Weights of a small transformer language model: tied embeddings.
Each number is 500 + 50 x the weight over its row's rms, rounded and kept within 0 to 999. Layers, rows and columns count from 0. Numbers have three digits each. The size before them is the row's rms in percent of the matrix's.

# layer 3 MLP gate, 448x192, rms 0.231, rows 316-415, columns 128-191
105:563529479464419508503474536557523485484460420388566516489628507579546532523506446486498501488429474586385600442527347483513538504524487507466512488499481584458543548604425472470557493508498540
111:585516504454492452522461432557444529442486525498483588507510534543468531491433528537473462461448517531557515509481389428484558525547477542500413567496472594496449536608518524437530504567494429
101:540491480466489406494478470454388524450440499524496578522523564523494398600470557493433513511498559500592458484532529500499482502432544521478437566438510489527478486521523534497514469438472460
088:396428472477527459451447576458503551598487481575457515532565485520591465448531569504514533406460515436409492539509450553519597674556545497405477524491447454443429565530521538456448554427453503
094:443543576526550446459515532521509524491504506434553481441526492495563536558508435429595505513554493500528504505511485456550535486567531496497413501500496564540618390557536423499486541482467537
089:420504520494572523412399512525517520518489421501528489496561516525506512467388471521475479467513489477483516513529473486479466531544529487544539562398446427494541527524510508570484463513536513
098:557509476450491573436409481502519410453451549505501493581537509476475549491536551684524553458506500512403535560508580505510446516526531452530566547581471493510529539560480463406634557472459452
106:424512454467428441596548476386382589496481525465436511433449538474571514609483533520564563527480517568426432495554503394528570523513487523464509436435436556547590486451559503460549541496468479
101:524480444475550517457528511511536561571477524546519566458401503530479441517537469472477432557587519441425544541450470554514500439486464450586538391435610450539542587455458475562557546400519590
099:480400522528513550516467406539492491517496454509560447534490555453418486433440472513483513431467449499593529427386502497491420512555537506462510465566466458508536519507505480505520490439628556
101:379523443564488493496465494486436513573467543505575384482572521565437401461465493528457439458621582468604524536513411445447578533519538431477524542531513494484521585515649574490558495528447530
105:465502543597566499533558499558463564522485434456561543509444475506482505524506478572446409520553471399483457519470446513511481501511410522467415494496425473506478535549518519494460464488474536
095:386539474492516517515458528520518431528516526427429493523431526506459496554530528655538461508476480478553575543543467511566504500435591478524478438489598571550372491504471553446485487517431490
102:550555495545469472515546403438515515497464566536493506621592573555480478507575550515445610419520493525437543342570484506505503468467463616485458541498422490567571530411459608540438495426559447
096:528551539452508537528554549551516555478622517553537435550483392548500553500485483526553482446451538519593540456593382459451469576490530483515519449482354507495483393479538573469484420502499488
093:521478521486432513490512459455460511489460534549544520492598492443493534506536526514476467402454453460484500466436429463477465496469520527504578547479571514427419508491508539574452472508490494
087:471493501431492533550470421474534474494518495451502527536494540451505465419554397510426421493446531551566467439482450540591495460425455462500470448478503519483517547490437457527521507518551487
098:519578498463546464488466476537480535463460450449598519528579487608493585496586452532560523428514548509481532482490482430470611471545506468514605557446566534524554502543447513461585600467485603
090:517489506531463448529409430449539608458474535539489497419553474532510473482565458521461495564593457700542505498653564508547480429523475484485473464490531535504518510494519537510619484433497405
100:403553545471542553549475508525466630550527498521517423516448456473492439361517486487494529456500507488530496456465473466475464412560517395481606518525410493507540474505539502435618478411603537
100:489452502425486620454501418485421510449546537493437435583612540542421569508523492516547533481527510437546476531512451545516489566456477502471501496485488504509524494457481621464404500552453519
087:529453521467554486530434465412515516490541547457435516535511511579583489461540591564551603463419508447460502493550514493416519480402607453539551449451574502448423523482539493407603453417417460
093:455434495442510534492352518448551474481580488551498478552517535531458509497480469442591599525523514459537476487545549523485611517417467509456503509495456440512488469563507471527564425431389457
098:632545533501561478512486504547469466527485529583534509567546504436611462474467555551548459549379439474467507480515522481564613524536466492400531457441466554585524492500548488439481518526495476
095:525461540519472466550575448549552496487446547525503537570501520539481534558482501568470482428524489433507440500443481606577516520430500587553481489538466503442461504583435584489488514526557422
100:512576450505509498498502517533415540483494565438527558505587425498512500554476551506414513566551494523633462415504468422482489527456470484467432561486476435449443470639565472493472422418474541
098:478495457533470525558430520480477554574473558603570538513579421578480429484457493510459426422570502555530578387518468523576515446515474493582459470503521566577502503551481493524546428456481520
104:484559477389462450485490547492502448475462502491512511485524435535546604530640657442530410564488503499509471502497427549425502388492457451540455430531522608528518512469426518428479488385373490
101:564501499523580505575515468523553453500477526446550441450477465584529448475618529558433473537443462541552517420549491582467564500491562485562563562510581534594501430530541441513462487526476394
110:465527435504487523485506623409519494593515471620509509517431456438417472460530623553495526535549537458427512546507478485497464447497527534515478493523553517519458458560421499443443532591454455
104:507467472393476387565461457484484550462535488545481418510522558466486523499597442551533500489430537486429546591540475503456502499519466500508505533445564508517425437479545516495473574480537604
101:519390519456523455455480466366488451516458525463402438379448514509471493511495535485498433595495570496433494498420490481561551557580490511414603463408550425472537532464473497511496487485512483
091:528532486510527501525489601560484454381507580524448515509444578415427544559559534550552540427448528415493490487434401511536521429498533493417509556553435426491420487435469517456428514390436424
103:566621502492555553588517433504533455487461546469480487528465501469527499480595446430476344449553540510451452574525476444447509492454546481498397438582539453516462470517527500452559486537432466
097:485490470545536388425537516479512514500539520527527467504405578478453613576370486496629491467474468529457519417526411416479572463552427520504460527496515586452586491445490606446494541508580481
104:485542545600567566439513544507520568420504514483463447572531448461398555425543563466520472615530494495505460557532394451506425515492530444486531464558534532475511528578410537478403420566447510
102:416534540484571466508546454476510614567498527437475551507533478474534476546550597473545488526522535546576593532517442497411439443550546578471525415442509513481507501521593572384524450552511491
095:502503509533540401575525529461450486544473487550418571396554462502504404507480489544473443564459498454532461451502503615510548488500581481481491520496567461459411515435503504470452490422481488
107:596550460619449506497556519531513522526577466509454462581559476495460522548447552440508496557499492575509494564459395541381437472454459519485392535537485536533574471606522523465486580474448489
093:536451505490598436498518493512477422517516520533435476477500548633489477560442474511541479410519433512509541496531455606496451481568507537492591486504500495635438473485550599515476564508468450
095:488536477458463431582562541555511538500466392435399471507520488515497503522487535529473639529562486586485464516592484562416526470487554598545463469498561461486465582479495524548534442608547561
102:478502552464537535466551488576506439502565465472505430449558554550497415471458532499573448600421537499575561490534449503574472466501582511490486449524501495529511549451430483455504510601550480
101:473449551452449479566522495532498492553436489455449452487471647450577456446552486603425359558480566521538486445467403551516517454525538477512465439404499501525481561545500504490520482487474460
093:466502498485539532492478435477464420516524465502540489489558543502562623532535382494504541484463484482531499422405477492511370474470477584485451536509551421453486437369456491419467438578451484
095:455493504423459420534494514465535502503528345529493454457595518528546535433480499492445530499449561592487398478537506522525400476468591514475450506466477520506409640488480588556538481370464530
095:457372571420478453554484474484569522573486447548467487411462575533495497612439431557406525436454508497445516440465474484470490457517408497547500456435535498496554516539434543443589596466457619
099:466452506453575527421560461457553519442627567504443502525537512496518396445508390434505473405448537478560501439544547536505437499565513521518479587440481426577557433396510515544467556479567592
103:590565513456508363443532459521478527599550489544491527580444476477643498589519486513517491516543459513478499488550537508414430498526497507370532496538449510580474461551509514516450448530544503
096:418538576516505513512594548561515373512551523451443526527465484575452502479518520452540509474490506550485448550528474543492496536585568526457534492379462426548515482548486479563484449502559526
099:612493486422502494448494617442533626450464499535508455519454519463496491429500533445619512431513551498514516470472485544508482519475515477559556537466501492479553472457457511482430485479459502
113:491494474501539447467372539443422529407578554544572579517539493530545541557401408514656525413497560508556470472544387510481557521559420527533579552455494591546480494512473460443520521486507512
108:449462512390464575487476429532470531523555610518475486507570549491446474428473508439565542431565494505519381489427556573539542594493589472536618503542590555493548533491589513506438520556499458
099:471525488597528512557480534454432497511418524538563446529538426487450474555466499474479554597536464539570561379575448537513443472520404569378508459609558449507524476378484537533495414410533485
103:542641527395565482473535494524521541522541582478534501503554558480512561516468544542424530450578532513502503478540576583484508442473485490414512461582609491495555576453452407483515479501512453
098:508520387431525495531523586506561486508577579581503460546519512483531455464508576534477580555509425414517444448509482541518536550515318527512461517464554491550495491562523452520525478442490462
112:515457490513482542548448514402470515541505456510387557559453527456591424573553561538481577424569502500546441460486477492424494564608513506519431499499489466495517532577558564558586542488463479
093:557464459532545452570586586466527404443541566580473489562542473543531558487563503463488486441492551373516545475363533507569459489508515521436515480536527448544505546493435619482505525514543429
113:541435488490530466556436493499485504431587436561542446526506444502461493472487506515504522373428504589522548528437490483551511534506536512588473516505435507557429476495477540517477488523599494
102:518481524529420426517414516491547469511631461455600501480575455466460476503490517458424566495431569580520517478603548459504549525545462474473458399475501473484544556490473547421495446492536452
097:408442469501488502504446407476455530498488444440540455570584462579493493512505472455476463541393477528526371524368480506458574470531588487527451455523509526534579486620524474626350482516514558
108:505433555534434536496407497466530462532444455598476506498470518564494498569534424549547500573519503491452557453507468514513440492514470512533580497412531554464512505462464456564462520462458386
100:506465567542478420523544546479415528469453468519458432530551558466509501478457530525471535456556559467571473433489570495530518483359501490542478438504473522474514493563466607427398543509471476
101:493516472537528582522533482435530451477541440517516549461511518531419459516508483446496532457481539460390542455479459447559514503484546489577485503449547452502503503454470520519440492448520459
096:571534556555484536589517530353536500480467429511464477505539465505505457504580424512467438524536561468474473472415565513464384542491531550568528479494528529467566481491463462512383482461468545
104:527450495534465487517523498476446481528526474453533499514409433430459482548602528537492575470479460479445566548451520522504585549402598530424477529468485527502538421469484565527401502524490583
102:503527481527515389515499403518501515508445468486430510453440556478619328502636577464489459501515507545491561523515403444522566374487474498572539471494547515568504608491543520439543432423444435
094:630513473444549474469528463419554506386587492436471595491443491475554452553480460449574477448545476375496529437467410533498584543453529528470547528489623417556551483466504455474501472423550548
102:509609495397497502546460549534441593511551542536476481505413536492585467475584473490496470500450508480548568519501511517593559431474576496429532533619465477509449430513541528501500576558498565
101:555518523466442409543656444414589525560544521464479406557509569543531523430527554484474492487588616509536523577510551497421507472497457535457497518490449543405532462486533524478467458478543468
103:497576484509531562564622547559482521451423486511520561492596523544517465459501406552467493521533502453453539514515520484453452543496523596529457487499450497490489486526449588495404503419562588
102:518491514388445436473541539497526555464621484498472532551497468540505544403594538446489460516481574492399508505479433411552445500456429551467539488513486521585499520470459512374445462582569436
103:481388515374498539467520478446557445520518419523429456507539517535603427488480465544434528485540446521518591449499449522500473485461470474531474525539505456531530492538519515440525411634473450
102:493475508516545529559595483504420495500570462534488509607535457481520526506458524485553513468460535511424598429480511521525522423553461502448428481574490558427518412495457471409528517445445465
106:445483508532450558568433479479602496462568453494514532438477509456466475538538503411485420525490519491529446503510478491497439501446521377468556449615572395485525622476468436441496594499487605
102:454482423442509531481469592525476454483546527537569490427514485555455444502508517508510475543513500467513564492528448408412435588498475520484478465540529372440502434488492483442541479496598593
099:546542599515562484536459433480439537355537479541485509504599599446508522460510538525476519547463524447409490447392452508519530433447543475527502494504507497520544472516598480504498544493646542
113:539553526476415385515598469521491456491504450521517490525504567561488533506444465459449512465459542482425598488431540438530496479467621432353503402528547449482463389516553515531457573602617470
101:597531412410453414531441470525588482448471509492517513534520570472600498459529555572563472529533549475467464459525500548541427473533517479385534573495505493502495490492449515498521517424499454
090:472490563482471505531491521587542448566556460539476489540602546620535492407576471530400534483495486463483443456443528439474427546500534483503402596450566438517509500568506491438524512521487520
101:557477446434518396521442507529464459484581398467428408441437545427461456488505482530536519418577399510434458465510491491520431601449601570528463585523530510460516490665576605437524465507536543
100:497480441458487519508463538490489594470496506489526418508533545537449495450439402543438446544517412489490495369556499557470510532444504471547519594503531533551445481506477554494550552504500461
102:571546591531462538508472455446472499508450499527560369498507569559558439453622483499510451511481509359515554521482411433555489471521542455488531537535507650472417446518462515478478509492379451
101:431447425506449502557464461425562544492424520511497504473427525544490478490504521457521537471481445560433506531459529500470495477500563482548562490522518436512592539578439560428547448500454479
096:522465528577461478579479391472497546561484562497481468603551543472470393494475449514434535565471454414544553461463475476495575428442490510511510469505520468547464417518501522487539424509439468
097:541503391533612528487551481456526622541511452556590470522560502456384468563582445482560413489533501497546543380514574447523451492476528534517555565522425542462486450481526509484473557468468557
097:570497531481462613578413520495517412518437451500507477478451443457538490455506431702559451409458556502458456571492589422490550516538487629519541438435574483502532498488514491564527527394468478
101:508474431605493532579483453433432500539434464487516499510521453535476470454467474515418466407549517522487466473579425415511604466596507511548523454467412427594460572506509488483536550544421484
098:511410462569468332501504525383481413526481486570579593457616501433513490507551441605553507446456544460524342564545487515436459511549571480446550438491489463493469496522505460477552432426497513
099:512552553590575569580440392523562591537401489567457457467560443667542435496467475424510497517513472438425539343539479459499521533507531505580566543561511493614596482426529458566456465444486489
095:514529504438519570446583559452516387512396527423459498490535507551477511524501440478568474445427531535608529488474508522378513515505464443581555583461534421335469531473455477488467493554433513
107:488507432469464394551460459491548510612543486499430538454585639517579486507547533589507493561479548500504538506491534528470592461575582393459496550525501486517461472478444454499484508394532567
096:449478399423580422461524485500567576462586440491421601555496451527500476502529491492584508521476436499591465464507477446510464514530363493638571536529475540523432437471458462497471537549554512
096:542446516462484555467479513510515397469503441447522490489491623510554363506485540467501554473539549511552506447513484555475397500511509538554489452403437504442398492518453523498417457514414548
088:548554559500434507474378546548408563483476618460471477545423408508496472595492451467465475505530584582506597535501547529495519552582377452585492484464525434513507382529535551499530557546436528
100:426482548512516534581462572590502589439570486566542477463510576484534498556417576519561535431407511540504552562458563409499516498545554574501453498519509545548489494528510518511624493525558436
102:514504493522473522530676484505432538456474536503542632473534446458503524534457523577487552491516446430453425407517505529375538474512416514545517474445534547545565459461479457475538511529488580
094:504546568487514562559493417479464541481482502533405490519518533512491556448499576513466552427528446466514485552545490549587487480364577506452595537422531592527513523521458495490467477457555477
096:534501474522504477475526495513478422598466541473464559604443509446449491464536465446401571486471488449567608502503525505497519629406512457437557427506490437481540513575516532515459489495514512
105:428481493491563435436535569533463517566502567514431539540386544465473518460544522448485512394377460525515508461449427463474475516453463513486476601446586506516512500534474487402502540528501495
103:558450571394495535499547564463436546443511486417476510459552504567438532490565451567370482603465550562523492573458502541405487546433468471515545513359614530469561484465534487468420484486560420